Weights of a small GPT-style language model, trained from scratch on English Wikipedia.
Size: 8 layers, width 512, 8 heads of 64, MLP 1792 tanh GELU, vocabulary 37840, 42.8M parameters.
Architecture: RMSNorm before each block, learned positions, tied embeddings.
Each number is 128 + 24 x the weight over its row's rms, rounded and kept within 0 to 255. Layers, rows and columns count from 0. Numbers have three digits each. The size before them is the row's rms in percent of the matrix's.

# layer 3 MLP down, 512x1792, rms 0.0378, rows 0-124, columns 448-559
102:106118134153129176153099118162134107191091180141153165143187115148109078114146132141144129164120153117133139101143155136153119078125111145120135162100103089153154124094150123204134175143112103095149132119113112169170073142110109133117121164104097166116160055152140139139135135121150151159178103163135119138141145183115113093157184130144
101:100121162143137153109149106129128151119113132137153131113141146136146125151105084137104114073135127170109140132123158160127132125100118159126131092087172126127101148095145129062157100159111133132076108127158162131151121131151148150110108125121113142166113135099127106115132111126066135163121146146099058133112159106091154124118116144170
098:126149104103114122110115142153134128173073136127131118119132120113121123178146115100153160100130157131136115119135139124085122135119171153138145086122161095125101159096138208091096099099131150116124103154131119120125144135112146137132126091093112139121120089108099141127114117119118130129136117141132106097114123111169080100105116128149
098:165130094116158076111093107086166124097108161136141134119142154116150135136159114116094132118121134108147098134090116107127143099152152111102144152054097142171146116143065138107142129125132135149110123188123137082117112143139100168154133100164140123108138090150153155159175092141110132121150162164090158114117149098046144137107078109069
102:169154123114149133122178112124138113167167104136138143123122182124129142181171181155126107129090162133107116182123108117115179180093151143119161137146123134097119102106133180148154104145135156114113125139095122114118137110149151130139136146134122080128122139123148154091111146158130182109119150104111137106096103139147127111166119095100
094:115112136169117105123106106138112123098064125132133144139162100150185132143110139139155142125122117124126115096120079115152103147150109089131122114163134066122131154129168139122124087129102135132152113111130132133135116099122162091128115121148152125118088108096159109125144094133090140115148108118137123100127150091142094104168153182135
098:125124102148092102171162147128105151128196089157132138113119188132121091135176124165117095123103103141114147127160152105132134103174103089131143183136133142130130169162166131181118132146118160169102120125147108115120149131113135117146103150128107154117121142108176148102109159110138147153143081134112111134081095163131149123122137034134
101:108102100139160124123136093137104082157168136140111125105192111118128123103153181103135128119104116133125105121126121145087127133121143126097138198139098101055124132150127132071117113144115146088141084141104122159139143143158124144125138129159184142120160108177106095136122135091123112143150112105117123077134089129175121148079096137176
097:116153145122116171138101124131083164147119114154147099076129139120137172134129127147137129124192116078130129134171126084127134136130135157128160164141144132135065149119144140139162145171096143134151144124127118127142130136154117143098137130161112118124111111110120113122151124118108106129103145117182136129156127158100118153133134100142
097:119098103075182099109129121117120114166130152092164131124145076088101104138129116132154160107153134163079102129133150138115139105115151147115103118119129142157177130164137145118118108117147146145077140122137130141149135105134147147103154088124106107110127125157128112127139100158127112125169104144166143104143134145132184151122155167179
101:133107174110138106122093158139139094156151127101129153135114098116065137122143153134136109162105176146085127089117116127148100160152165099092177141107155145123114146129096081134130131083107129118095125147106131169109150120122169078147154076120170155118168171100161154162135131126137124104150108130098103153127108081106130146098120094124
101:104128153111129104147113117137145107135146119159132123106118161112173154143178123148105105165176141123138133125123136125127146145159123137114140085097139124124106148155147180156163110132130140141099138103160133134113148165113128152079131107097100151090148137088119166102154133118146128101115105128165157129143159156137107155114132151128
099:137126145150153132097120190089160142137179133145099111119156105124126144148146123100128132115138109121135078109138090111103129128120165143094136161154118127130113158107177107143151183106124164149126150088143103123126118109122142087144213118177165173174139123115120164132114151089151132146115135138128114130135095120146070158156118173133
100:145110133140134087131148150121118113114183163139116116118130127138134088184159133135152121130153103135152145094125132119103141105104180090158092138118136150112099149127149135138106138089137126170087095153120120131102157167138133091174181137134115136104073075070116143121093120102088109122155101126216139118131118149069123136110095208102
097:123129119162111124163147134109116093069132141146155127108104126169116165179091074106144101092129124121161134103145134127162143158126161169126135108118100105103108104147129136136099082097127139125095115093100104078143153116103147131149170100126147108094103143147119115152125131097140155138084133102125106141139095122118136079092116150094
107:163141090145077104127127129130132137171074199117116149152157105168141148122143116128123137145108126106155151081137141137124090154138136139110141125146123082155125114188123128091145121128181140149117110142120137133153167162151104150114126106143138146112122124059135136164148101111122115096142111171173141182168128112156140103172133100121
103:120114108129101141165129131109117128152099115158109122168122133140128113169131108111137126131163105128131132139073134119153135164146098121133124153114090135104116098142119139126114157117120103153092136127062143116122130156140094177138082169133147121184103135098114126114114096120153139098117165078099127152105134167114110159137143171125
099:143144152122145093116101144131138156160132151139103146123126124106103129146155139154128137124086121128151125122173154120120108119140098083110118149162153129105154140096087166103113176148139054102107103133158113127111119137113097124124115105150117135160116151139092142166100114158133142142131113118085136153153117163139150152123103091161
105:094108160151116127120191149097103120096112173137092119144107137103167126101097143099153127122106119097153151129115112109150160127128153159152181183143135128107133099128172138184098136122107152135097062121125131115146102111114101175145092102159163120094137176155136147108143147132144120119106107184145118141082111137131120133156183154132
101:137122125125106139144099133129129138082179160067095092148087118139129081123104125133109158125127149192145122087112128114104100119126131107136117088143144126156093158128112151042119121135137080132078121142083128102137141159135126101170104098106113102143124122162119148133143110151160102183089142139079175148119094097155099091114126104123
098:135149133104144173169142113120135125147185146120136131147170128127165115127124196138119114161121123092135118128102123090092174187101152136146152152078085098097122142139133101146137151098078127114124144101094146145134163143110167170087117125115140096081152140124118128157132110093116135090142082138151173135119123152107067171110176117140
101:137147121149124113113131132147106169154139119123195126148138095130128137153106173121102123147117120130134114140116085142173124098094142120088099189102108130133138123152109113157135162107109166146142086133077145133105098074148098162119112117140128116137125152169140093087109115132127116169093099127135104105157115122125132151108072142112
099:120152125114144170116178112126134108142127141147121144149133146163135114149164146132100128115113156100115135154128111144107107094163138144134175140176137148136101133110168110161104134124142107153129111127065144141117116145155117114129112138149172145080150181142111119143113123134151161135132102121139082164131125107101119125132171124111
100:151132084114113164106100135105141083116157124121113068111131142095118122112109124112134137176144139158112110126127154092130074136106112094142126136098097164120185129130148153165116086115143141109123139130119122135116115182101179101117146131099117099073116164166116118137127111089088117127129123085103107133132125146146103086147137089140
099:132124114143086158071083139124133088159095116135107131113117162147124120100160115138135125100143146092108116093131157110101138147134141121166151085103171162097086094111111136145153145141150090099132117144066135118123117117153134126122105134173149163156110147170124097116132148141097133145142102110137135127132132135142145143094112136118
107:100128143147140112104148145134095160087111146118143129162156126129127083125136098112109109086142126148109134118142139120143121134146087144117103159132127138128162140084143117159105123079112151150120090150108104104176145101128098158091124150112154113096160166158119100139136130172127150153100137165142080148130163140132083135126146115122
099:109156088133163187125180130121124125091104139138179117128144153113127128157124116136128153110141142104103108143123163121117146119139131099113167147146098162133094154121129117197164146131146126171113134137187126178157103138132104135176123115095095105135126105112094137130141118145121156086102147096129095130126129109104142104146162082137
100:145108139096122112128122065145129107125164157160136142106148153123091102130145117134146119099134104108130139131148186085126124128092098144145136127091098144174114107110134092169145113133115131148077134139077129140084128152115114128105103151061089150138113121148154146119152139121094115130120144122135084146119135129128152075140099103161
101:120126142133130182130115120105110124128097122143083137130176106134110148142117157135106088158116122097109157119139147157132100101119121137111099113121173114102089125164134156119155132156130125168093116140105125123144136074160117129137124127142148124110128101103112146130092136119201126175119138145106137122109149122123120158122167088185
099:146097152099120112133160127154113123030123149122111147080128140130137143102136137121148108130119118105132126125133112144120138117098120120125141108105120117156171124160084113159125084091094098084116145123116125160104135089113085141146164088129124119149138124106094201080103088134121126121147111173149125123143137150131145089130110141139
102:134098141168121150112115113125162161161114150099153086129111151136135083080141127111146163136070109095157091120138142124113150142103132136128096089142129080143142086097141134140092182134136162143112112142095104170130133136146179169103118143111147085162114138148117135127130099130169108079141136141152117193147112139150129136116117124097
099:124137123127153180156187129132147089158093116128117136135132116117140137110135090168143135170102126134170132138109160142141117095114162101073130171133124150122163120113132123119112141159092110137146147129130130152143127127132138099147093120134120121154170164174133113138126134093121131132076124121100125117110149133164092105154097169140
101:122116114135139132113098105136139099081100137149124106173124134096129128121152120124134142106144116142142105137113133107122160183090139159115148113164109134123154128166074166119121124139134183145118176138166157116070152138112118116128125143136140113118161036158077142161122141163151103158116195110036125112117099173117064095131137110117
101:122136119167146162125138098179139122168127116123149122159156097141152123127124103143115100094136117142115169096105111143133125169133133119090092122108101115119116103113131156098078109212127125089126139137151107098124143122137076116134134131120144101131149155143096161089129132110099097109136084151121103125134164131107156139132100121083
098:148104118152186154121176142121129173067099109142168132112105102119093133105168128149106115122131122133104116084130152142183104130138125120134169157127100105139159139109097121118097165134178083132120140087121114135122150149176133120101118149105129129129106143160130095138173112097161102116117155113121146111097102132118107094139168093116
102:107116172140101132125127144120095121149087127156098098154124126115134115100119214128135112180133136108105124127102117118152123187102143112110108163115113134151079124131133102102161160113119143114164143110121094121103146128102117138142109163129132088133140104153116116129123089101115175135142106130116108140129090103122082164119125113079
099:104119135107094144173140102125125132121144131122129145153127105068159142077087168064132065126121120108137147112116113141079073086130125147080106096150173140137058141091140141169118148084162133131119155091169095156125138118099158095139105121152157159097133136106123152140099159145128136101110109110135139151107123148154128204090127117089
101:159138107094122094064146130115115077149106140124132109119087123155155106107161173113117109111082118123174091110096164098122110102138117137120123110159113107092133090089124144173100086124131128113171128149156145115126124103120121111131118092136104079064102153120114161093107116133140142074134121110091121115131145076124153108120158097119
102:144136143116132139141107149152156114127073139133142142116163109147113182160135075127133139147123081149095120115138134095152100091095161140176110113137106160099136104141116084155145141148142112127161095110119096094123113127115109156142100120073181091131141132119141143146076147095163162136094112080152120144138156137130106118115121117112
099:110104097140152176097141139099121129086203118124110099184131138141145096125122106144143139116133114110131131142121101140099139086163111118134123161110150090119167138136106128063133147138135161145133145159137121105150108145143125117072141103136085093161138121121127137150144169121113094104180107096159167142130128086159157126095135151129
100:152122117113132109137163074102116114142140172092088159104133141115114100094160134113135112138110097179170135123104144126150151122085174144129114118115123106128146120146167166086120149181168152113086104140079156114134094120120142094118119173120084151153084162166111143136130116118135116161113114150148106125121130155161107125106104106129
102:073150098143124097102142110135130170138150164169136152176162165131126126124124131123102105145127118165112118167149192124115108103139103159131106191094104104104135139122145112165127148145105162134152110127115156111101102142138098117155126100144112058101142124137125122182146070134105112124137102099178080135117121129131104104128153146096
102:119163142117128108140142124156116070128139128141142133107084115103090110100111129127140121153123121110104126129122152121146122134146154083108112095133088145127146130134092112097091117102102127116136124120131157104105115138117115143167100133138126121134158127177071131099127134097107120144121118144079110115152146109140134118137178076123
099:098147100128157119112111139124130127111173119100166124079096097138140122087102053097114121083117138089126143122170154155165186135127127125132154162146191129122076136090153059133135133103125161144116152100148094133117140109067159121135134108122092136104132134097142123137096140155147123139079106133152122120165107119135137149151116116108
099:079124135164098131133111079157105142148156121156154125128131126158121122162099133144128130154170096088150166171141083134155129130158137114147140155109122154084127105120108134106137109100140104149093139133119137131139156102150111133152146112141152119171112136127091169106102143117129094170123188152165106098155086119147174094149161106121
099:134085102057135142126133108127115158154162127144108120147117156129081131119107124159114152121218131134107159115099130172132117106136165135134148116124103133101128189170133139108178172123144072115160139136121131109123096113126136140157150116119087171116119101126143118117129076140108161097114109122100162097112082110132122092164144061161
100:132127121146165142155111154109089090150062162132108096141154139118133138144126106103134137097124120130136118103144125130087129163156061152137106099151127138128136114117111129127149137153124108114160109131117126144097101142130138107110124110114163123104122130106144167112151177106137102113125118136155110130123117169109139142146114114155
100:128137166124111105142127143133131144132123086166112102132111107144126137123161084148111154129109119082128137118162083121161145130132152135102126125142120145174135123151163087095151156114130144148083119157116166164139124150108102109120158108125111117123109147149122149139107145115114143101148146149147125149116139153122107166137182116141
100:140099129156093130139126142118120101089145110153149131118119120137145155108152117130139127133154140095122100127126131166129130134152107160096119174110146148140108170187153145067117116127181141113142133159141139100154129128155140172109104107100110169152144108088155164128168114132078153123128086133141178135143097147103115190145139130143
100:148097187125129095126120140143116120116179128159108102123144106119116077116125110157094130136080162108123136099151131096091120142101143095116150158103118146143124146138167127102131128126141189083177100118114165125130168102127174105094137119109105118111121117089115103143107119110139099148066083139142142131129133155132112105090146135124
102:128141123137137163103104131107128143123070159155131143135165180153138138141102168142168125149131155123134130119138115109145126127140124107133131133146106138119096111135127155134100101148101140161147137149131152149138132114147173140088118143113144138158159118067119155110089158110125148143162113142171167131146140143089129130155154142178
102:130141147119193169148150111135106133118166107153132142164137126137085103095084146119114170119100166140116122117141118151103150126125114160167101135133169121113159134138110136100120154107124133114126116098153160144149160127074091111133106101086159117100090053087132150104139125150146143113075137139100138117144148136129151096104161164147
100:124121129096165133103141122146125114130144114127139155109128131108138127133063153150121128156120110136151148169145141128127100114178118100102117165141089139151099119103176134067138118184151105129127142103126122100137154129103124156117133137117125092149130127137123143081139125097123145132119150122181098121159122093121156189159156136161
100:147118142142108142223142122136136099159194135109178153130130104114103083129123155098097111161115144094140125112088114071136154073122088107127146149073135115124137112120157143133098096140153143115121126125134127154084120088153089168140134117152133162140133119101144096126128135123088118152155137111138117116124157155156123129103140127177
100:151141093112063137130145106161134108120084167142152126091120183131142152152072067148177106138146140106157140148139137110152116133125145088141143133133077126141142120077172143132140118178141131140135152107116104118113123112094121169176115133127121094105091123145118175121157156100160166080117103106128131133151143134151105100121113098122
105:088150113108115137124161170117146114117143125123159130136048122085123150132131127125147131122134148133137076123127154126121106138141118154134135146130121168178086130122162111144138130143115140124140137133167154139142085140070132138123103094084138152083136127139097107098087133138137087166139166167138118128139136100118115109133121195124
105:145109115147133123128129121135147126147136137137146115114196101125155137132142124162150104091164106163159101163127154147130105137091113164145152120115141144110124102140115127109124202082131124114131095149112153093113140136142155122155142130135128144135148097140114118093129115104077115123120113092102156149103116098129144158119109126093
105:172123102098105139148127167093136110091104098132100107144095145147153156186092201102131126078091130091127135114108095145105133130159142100140114155163107165111137135140104113134143082151130131116134151161122139140157113129134149150143154124129162123121070132109132124133148160122146095100125114094144136090145095111144115140126139126210
103:130109099099111145085092122131126171166100141146097111137150095080157109118094158147091143072115136118117111131172155127097067116096157107137122117077145118162096152161121129162155122121153111140068106158104150171125135121138121182183162099179148120127110113098136114106116111150147086148109138154086147152089077113132135113132165143149
101:134129119116198091117119127135112124153158142112125136136144140130125155127118202129156121128141095126160123120085126164139110142108116123122091128122117085157126119142143091159136130131132137122101164148110108154152124139140099198117200148108130111106144131194158127132158135101135141116149112144088171104135153116127117161105094173174
095:127141125160101152111077104116123133156091113121176133116152135129120165098111121155146147111188122121089105101127112140104151092128152087142137147112117114121129120149144088110120136109127112136138118099103118143114127098083158113141150124097132158164120124143106098111116120136097106115115163122140155118138112131120111103116134061160
099:134094153128118115115131158134139108176119136154130150143115157116153172141146104117144143143120107190159144113085128148091129121154117121089099118117132143137130166110067156103129119109145133129134156120156091100134114156142108132180124123139109102104136176153143128139125118109166114144120126123145216121121146107116085150104114110159
103:106163121129110124147113096144169135075104126118167135128156130118126138145100142147123151117153125141163128180134119160157049169134095156181181133184150159153105131118131126085180132139131143129078118101118141134144114150115164103153138123121108116144118093127145127155100131108126143078114181095142115129146163147118129134113117096129
101:135161164131125153113097162127132101132138148159167167134102128161146150157101107066123113108109118142143172166122152112130147155121139124142129107110135125181130126146134077074062103078149099138129105113151123094131147119132150144140125156128116139106147153132122097119133137162167141166106129166111077178108159139075170136133158104156
099:115158121131128152134134101118111159135141128136161114109111124103109108121149117129116128143141125131135145125137101135083167109132160103134119125159098104178129077166127077127159105126117113161122164112094117143148116127107130126142121141103175119164139127154131159150107174115114113181160148133149157127128146120144142161103150154127
099:105160107156145098098139175134149122120148151113075150118115132116137172105110122118148121143122128149139127146104144120129091105104101177112135106117129122125125109114144070075109124125110084090116120135150134105105103137132146126103137122134123105095142127115108076136117102170102136112135167113097104137140134135115114104117120129145
097:113145132107109116113115116151151119145150133144152154084121124136140097107145085133113144105103138150116153176158148166069160157162120115164145136133143123149077140104106137146069105157114157087118090122095158141157098125104144149171147134155125188121131145111088099111165162118093100144106148113113070129114156157162142128123100127170
104:105115130144153102121136141138153105116115115109164093146169154167096158132143133109098118111143127138115119139116117151119099126138153132105125076097103165120086140114147140117125108130122132106106104117096092128116123088138125147087132148145159140138138104086174155140129145156152105106124111116113139133111049104107129094138120161093
098:155111108144114131106106109124147133172134179115144149154118174109155114120103129129104119110159116137131137137140122160135107161158099107128136169105144113134101158094126130120144104144132158149162147120151109142115139116157164085142091144150106127101167149083166143137093087136119168094173124151158141128103135158142118125126122142106
098:096145093161128143127072125133128098178092178154089157134167148133165109108098137135113137149129139129152134143102120110118167098110149077131153161152096103088112148126126148159154098159138139135144107134092132137147164124117137112120126127163134131105102116085159097116122142103090104133117083120184114100128087131113155137118130147140
100:139133085132145157123156155117104109109100112106110122092149148128153107103145153081136167151150084156120137123150150127110131153127130145133134139172125144123114153143167157085105134134165142127140109135141096094149130149132077093162117158163129133174116096123131148109095128152136149115103141118144156128133114131148138142166129174182
100:120119129095141117101151153149152178146155092142104124191123103103103134163146108143145122091111129150133181096155097157078161167126124107139154148141071142093109186149096119146110124148121160149159126117170142100100113109124105164102129102138089120115128111144119117102135120162124087137107141124091140146134132117149127173125122172082
101:131165112103115170132111123124177127163154117138123153121109128130139137166120168125138129097126098152119152123110093118114116114137163176124146193072102114093165100107112122138157129123132126128144135156128137140149137101126181089164128157142115155104147134096102147092129124135138106147109105101123140099086128118125139138112140181062
101:133108122114108122089128129134123110129137147136133134127128111130120111136125113121156147102156137145131091089137136110122125135110113106108123094073161182136126155155123148134121145155126124156130138134113116141116066123114124123105099112149141099160138158094168088155104160142140134153125098168134173118147137136118136125108101116095
101:101129136130125122107111124121118148180143127103169142146154120112106158153110117134118108121181128117111148118165139115132109145144119104167120164118119090128138148072124124050163153117211175102114103144112114151147156132118133140087105116141133148094107162094108134140132096158129155106165150160179083146150134111163129133140130136129
096:122154126149105169171110142102160125133073138125154116148125133137135135147131098137114142135167140149125107151107112163117119091086134102133109090113096147143137161092124180079143115134157147120129149113130158121116103112148121111093131086143169172114149119154126113133156116137109128153103137147118181082134163133121120127130124092159
101:122162126164079126149143166131117085142120108138101090126106118142166091129120171085126104114119143144169094138137151106149145132144122135081140104130155111151119188129154059068146159134148175170121093157131076123138117106124112099106146142160134125121102087154113163132168113143132131109142102145124155128107140103128125141144119139140
100:122129142118143128131107151079093137099101134114143132120112114104099115123117129083104119130156131136124145093153165104148141118113135102098127135111166113120120155140108113138170135105116107085151135132125129122145151101090129133100091087129159164138123095155149164144121146120131157108134148106177100096174130149133109106145091143153
100:118143127121128080127154142111150135144146142113134097130177110119132128115124102107165134114127121172127151098114101130125120153159154084153122130137098092154116101121079136140121146079136125132138096108094105143165104142141140117122122137162089168158159128138090114123117139101136139172156099173156170138158134161139108078117157125133
101:111131096128111125124076137142122143119097136141186127090124134103131086123112147144153133133127120143095119144122114132116131142093125120135158116072127148115084122138107103147105123124156086093095143111144141160137115139091133130082146155099144051116129122088119148118095108140116110141138130122135102173166116133105128138126130175077
101:077112147174121155160113090165114141112177072170145145146179112094122120155116155108141129125142141092127164091143134134113114117129140161189149110147138122165139137145120110136129105131166122159147118091120138118152113152129156141116148133111124151139157111112118108132136189159097132102139148174103118153114134125104130141114128168146
099:099122086139090117101126146113115136142110105155129122133096124132120125148113158136089177145137143171131115187146133171164127126183150158146124095176145165141119158126143108125109115108141140090107144138093130108145114147170119119142166119132119097113118090198108115126117138143102142129098146150109123134147143140123116156102124076169
100:123124137114108177142107104141153140193103074089111143092083134078105155106120089095157150103145130098080094095080111143103105157129144096161151130109128071139122115163130200130153121096138120114125136121127131079127167113098117135116131111143124104158130114139146139126121156144129109167132126132151096160078147090102152120101116116130
098:129099141099147116142115147157111141113094103133123138117144127150116078141126138157157135139075133144112117174084088125110133108162148161145122152132136116152151103108142129086110141115160157138109137181152133136127128092092104108140139121154118085139114149170125118148102125089172181162158167125111107106142150129136114163123132105128
099:139121114126150140116134087112141112135138113132142157078141102101137120102115195116123122131125103145109167136139087191140122140138133151158145163097111109110112129119148106116140073141090119144095097134132169108110154128114135126101143146127104144099100083185112124115101103144125141139110105112141117145122114110080113087153125084062
097:116134115109103144151139144167158087115151118130075138112104109117093134125163095129099131128132103120109092118102125124103099092131112122135162115163173096143116134152116157136136136122145161147094141105109119102116122131115133163131115109156127102143098126140140133135086098103148173055128105111117126136118121109107150114113101110097
105:108135111104115152141126085115126122128149151162086117142086137140143074110155124098155131132170110112150127144140122132112133095132112126098122208124069126122127154119091194116147116122109144155143128119137100156125137107150131133159109139120079099115129137139109131159158108130145144145137143115099165128132145131134115118150105142138
103:146139139079129093114141157119126150082128152139129150150151109114125130108120104108119088128144153155111115146115129148118105105135109073171109136193112129095122135106111174140097147130102131134144131136129128098119153128135092148153155154152136160129123125130113149151141145138103159135120158112113068109160138106126157145097124104131
099:129103179154147147110102134073102131117061119124143140109110135103142113118171161182130123130161109104136120137126135125149128165113153123146119152124125166143076126150176110093140150136128118143117129166147118138166134168138122149082088119141167099141148126136167129136118104106182175177111126118142147147124122118139136156144145164141
100:110149148121142137115102138082151153108165192179123189138135119151159156128122190178080136124118123136097118144119153098138121152162099169109196111104147115136118119124082132147126106143139108166126137136176153117118174100107136116127161095170154106061138121113153176111132099134132169148152113150152133117108115077105124167105136072156
103:136128126114120088117138132133153105130111131091144153109131149135117127128143099128105146141131113137159148145100072101093148109106153097122109142095141139151112090123119117120107148125147123123118159162101121125134110149121180154159068166167128158125134140088151112106116120144089123146131123153149099124120109098149145116130161133145
097:141147123090131135123113124136126145137123106153117125137137083131125118122152127150189108163109158149113103141151144110133114135165115076149130127129181103085146084124118103106098132109083158152153108130153123160130130136129097128147140115110144121099092163124108129119133150104127162136122145123131120129143122114183152117134121117118
096:097155146177138146126114143144107166100113148106123096133157109153141143106112185157114121131120134161125110104145147149103108150133148175148130129074129136157108138133157183113068174131151100098152140141118100112135153086105125126093175146102143076177115188095115114130165148145166093162124124128118119112124166094125142193136139097094
099:115142153130136125132100163155160142057157145149113164104126155105123138118111116145176117150130150139113114128108155152108113130145127109134131138125119169141136101122119099156174161160141094124144116128145092107109104104124087116127142101134120144124161152135108123114157163145156127146107124151127106136083099138140120119130131158126
095:118118134142086146131095096167130088134162127110129121092103105126104149138075151130111131136086126132110138161121095126096100132121150145154146128154102154157106095163142137152145078103110092158130105080124118099131124120127128118117141128100126118131137093157178076110129143138103105178103150131190118118147116156115096135114089126110
103:162117117159143104108147148125121157128148139149129075157201130135118133095092187133101142090111114173133146198109156138153139108148154114096143102107144163131158136135141114100115122149123137149131149147134102114119133109134098126108159125115090112182093144127153099106141128174141146104135116116136110095110119109149119176147148126119
096:139110124160149107109182094111159125093140136127127144118175096091132107141095107093156127128127127149095158126103139169177105120131129140092118127163128135124108145180117143177146135117104128130149110122183115122135170120108156136115117134162110116181137111100112133108152105124133113107115088128133130137149138128097096123152143167134
097:138101135150144116151172098130148145158143107123079064120102116155118124114099044105105131110118158129112154126174149149137106140105127155125125122179152149154102109135175073168159182136120143175139112140148123092142142142147070140144138135119124113104108112182132133139113096123130110128111129137156121134145134097079104112150108170099
103:065129122153107114157111137134121081149158151073146131073155109122123099122115152095101124134104127125159132146113123128115130132123110148116164114140095175128188108094121137155123079118136097108094135111081148086128167125129104119125111143073105185148119133092117152185089119115141111136134118107099118136140086110146099137115121142120
102:165099142138128108100123128132117160156087096128173132127118143116142146156139102147158121156123146121147118108145136119062129123113124138188148128129135129151150215133106169162159148122164124096197139119161101153125112119089153115113124148118137123125131041100150122119149151118098155124154150109139117166124098134151096073138119127111
101:166130132134119140169118145134140174156172102118112119133124150119124174128123134141117099157114143104131172178160126139143146096124172119114150154142130136136108128099155148164143140120115139163122126144120142091140148136154154136141129090122135114167140126121159128181102118135114130125127162156110111153103132117126145134123141133127
101:105121133098140102135106133109115132153107128157115122150090159152118112137131134134124109141123145087105101154103129176165160146132124078106146138143139162096134106152115075100123118127108129157121077082116134149099104136161094117139113180116116134116146138101149154114152140143147131125106120121141163122074147125121113108100132056127
100:152172116139185102105101134170121112129123149134154143075164153179168133169145116099146117147138157137102102156129148131115136128135135151135108151134128127117162102143144165163146151116138123094091096126140135150133130109120137112140151130128143159122076131163123118143156105119112124117103112148133177127138104174127081162118088141109
097:099128128124122103134123141127151140175179126114163136145135093116128083144103075109160152095085097132124141103129146147095135128122068074157126110144120130145146142085137110091153147144153133139173131103097123150104130170106152121137081071141112130114148109126139140114123153146083085155124104142151160158179118152096123104117086132136
101:158134121157116104125151096119128129083077158101120133135108118144119129133117095159119106112196110142105201100149164113093161119100147095123111119116165164151113142136126137155160130101128092172127123124119167124129162110133105131164160085152168158118151103138141125118108135145110107128123118131085104128119118143123068155113121122118
096:131113098119112162138106107138146138149114116121163154141144129148142112169125094069152157129138165101089087148113075099114126138088144105117108140144116147118139148170137099149120108128135123096116088116120111203115123096096119131160116103146077147152133144139122119119106176144125096129104138100116099147120151166119095113109101154121
099:133155122134168126183119140117114106137144136129121112136153125111156095118123182115163099106091142126096138161095121123144128078133103125129125129139147131165111124165142094085067132129121146128128101152127145153129173145158100134145063162103178150136136123141144144138134141158169116094141146103146126127106123132157151155144143190090
103:095170075120131130095141105142145117148185096148092094136114088091125073139129115145107120097124150131111093180116136095128129132099132074128130134166103133120149108167125092134131106094132155135107124077122123132146133106101153093135149132139139146129125137109146130158149193152114102117119088119179152140110102122161146163102143165095
105:124176133103141118116158126138089077077090110141148169109147134143144115073138133118152109141104168135135164108155110151077122137148120083152109187105111145149135110170126112123145152107128143151183133123122105133199165111142165148121135083113092123108075083140114153155149174121119099084163166132152125140117103123132115122158159116152
100:141122143066149112119129178099088117186137125164150166122075118115155124113146191148148115119090114138134150132126158085125114124114113117146139176129146094147106118115121107173135112150152102106135112124126115123140139126102102145180126106148096122112104126149149173113124134112152147119096136150129145113109136130123137141181130122105
098:110104119110145142108123126157121167123130124123163143082127146135075108164154095136128137126144157165160136104148111163125160082148121127156126127123138137114146123109122105146140110114157137192085104060116136120131130115116153107150168122121068127107137103125112104112095128141126102115156142167093086142127144097131104138114169122111
098:090117128115102084146141116170114089100112167173135105108125135116124122136109154134142139118080125140089159118132147161105139103114109143134122111173095146153091138118154169119140115120100184156133113143111107132115105112094137150105132141164142138161139110133132112125085146102136128092116128120139113137094124089132101144137232117087
101:132158105104124091120107109153141108170152134147120104086123116109148113098120149132147099177161181102155147108112131122099141143137093116125117095109177109165144141085119086095148163139163150108137164115143113133089095146124150110105114088119169152141100148093150116096098137120119111115128164149091157106153091133136187150141104119167
098:178125122123091116096098108094096097160127148124161115136109158112115136124136120080112146121136115151103100138138118125140126150145148140114127106117135155139132162145184111189145144102143126092158113129132153089133144122152129120096140146106138111122121124131125148163160105101117136142107117109158143127119140148150105119139139093103
100:102120117155121177115115135148146166100157110139118126152126144091115136096166126126108128138106095147122113140156131131141107108121150133116120121172164094107146103139131145142122130184082170145106156106132102121107129156138165064127151140121112123158104076113108116126062142108085131139148122132125112132160139158091114101105118159125
104:116119092052121146082121102121130154187158133137107138142147137133105141138100129117087112088149088165133144079126124112156112127135130124112153117213112121155083110141095173147120094125096094098128188144122078138141110110113131177111116135120128151145125156119122140116098133108103118129131129099144118144139101092132135125114089146154
102:130113108176123123131178172115139113125111159110122127127106128163171114161165145117149145174160133127130126108122107126105076124134117162112123139148167126135129170101143140153114106085118145157104154137109109130137151117135120150104149106104185136146123130131108156103127124079129124126143124119147117120124127101158113083078094157129
097:167155098138121103106090143128140129125208143099107111135139159168101101116129192124104107132166115156171124119145102127174123119113140122126098093108129116125162137097170130162143132110128113083097157107134097121168094143152120140163104118184098145115098124118099149151136125120131077168135142103135123122128124131120141126102160099130
099:134131127145091082132081145096144185131110093101101130131111121139116111133119123109093128142115153093120101120138170132152141098084180098191111188148160109105135138161140103087135165111135122140120146144163126088120147146118114115136123123102141113144114127185133122116111129103143180101138149154137104146093144094105154190139128169131
099:115188164151186103120142163101120143107119110122159105121074086143105122093113149155146113093130108113107109121107100165161155149119122142146126112157082120137160096124133103204139148114107130121127171134124113107131168111161167142119142130121148169112154114168163109086128150117129151129109112101146149145115107139136134171141129148146
102:154136110156148109124131157101183120132163139109124090139120158157148127120127098124119137110147129163126150109123131111123152081143104107121118077071108102108139161150134138116119138116128085113080112122103109107138122106136137096119130143168139162148127122126139144096149142109148132140074154125138103109121119123108097106101112110108
098:133136138147152058125127161131118164085133164097155167140119153132127083135160121147102121132153117144141117083120118127127113107125132068105168130165129137143142155108153161164116139097118116171165098122111144145114116109154125099089120142114135103106140151100113177140093105079170144107142106115139124106086112112157125138152133104136
101:109105139129096134129130101140144120132102113134122079115133151159144148109120141141138110101141142118104139140130133124109099142113143103150159116133153120157146073106085102181116140101114123150135149136143133101106145127119159128135115129162134125103122113150162140144115151106091127184144111142154111110107145120136124134125117103117
101:103117121155107134095126128133112076120143199093121110107132128101157103155116201145120122124083119138117123127139106094133170145130128110127194043138122099082136105103089171098124100127112118119152105118106113139161169116127105093157119139136135176157095117145135166161111152108131130155137107119131129088115109102128145147137145137149
095:146188124132112038149119145138166158040140131105132171154141130118123130117116165125148153155147125153124193099107153137133151130123150121146104110128113137124154148142125099097137135112123138129146117171106124120129100097130124146116105136154151133118131087125100109139143126107148164106113095122045151111120173135103151163102165165140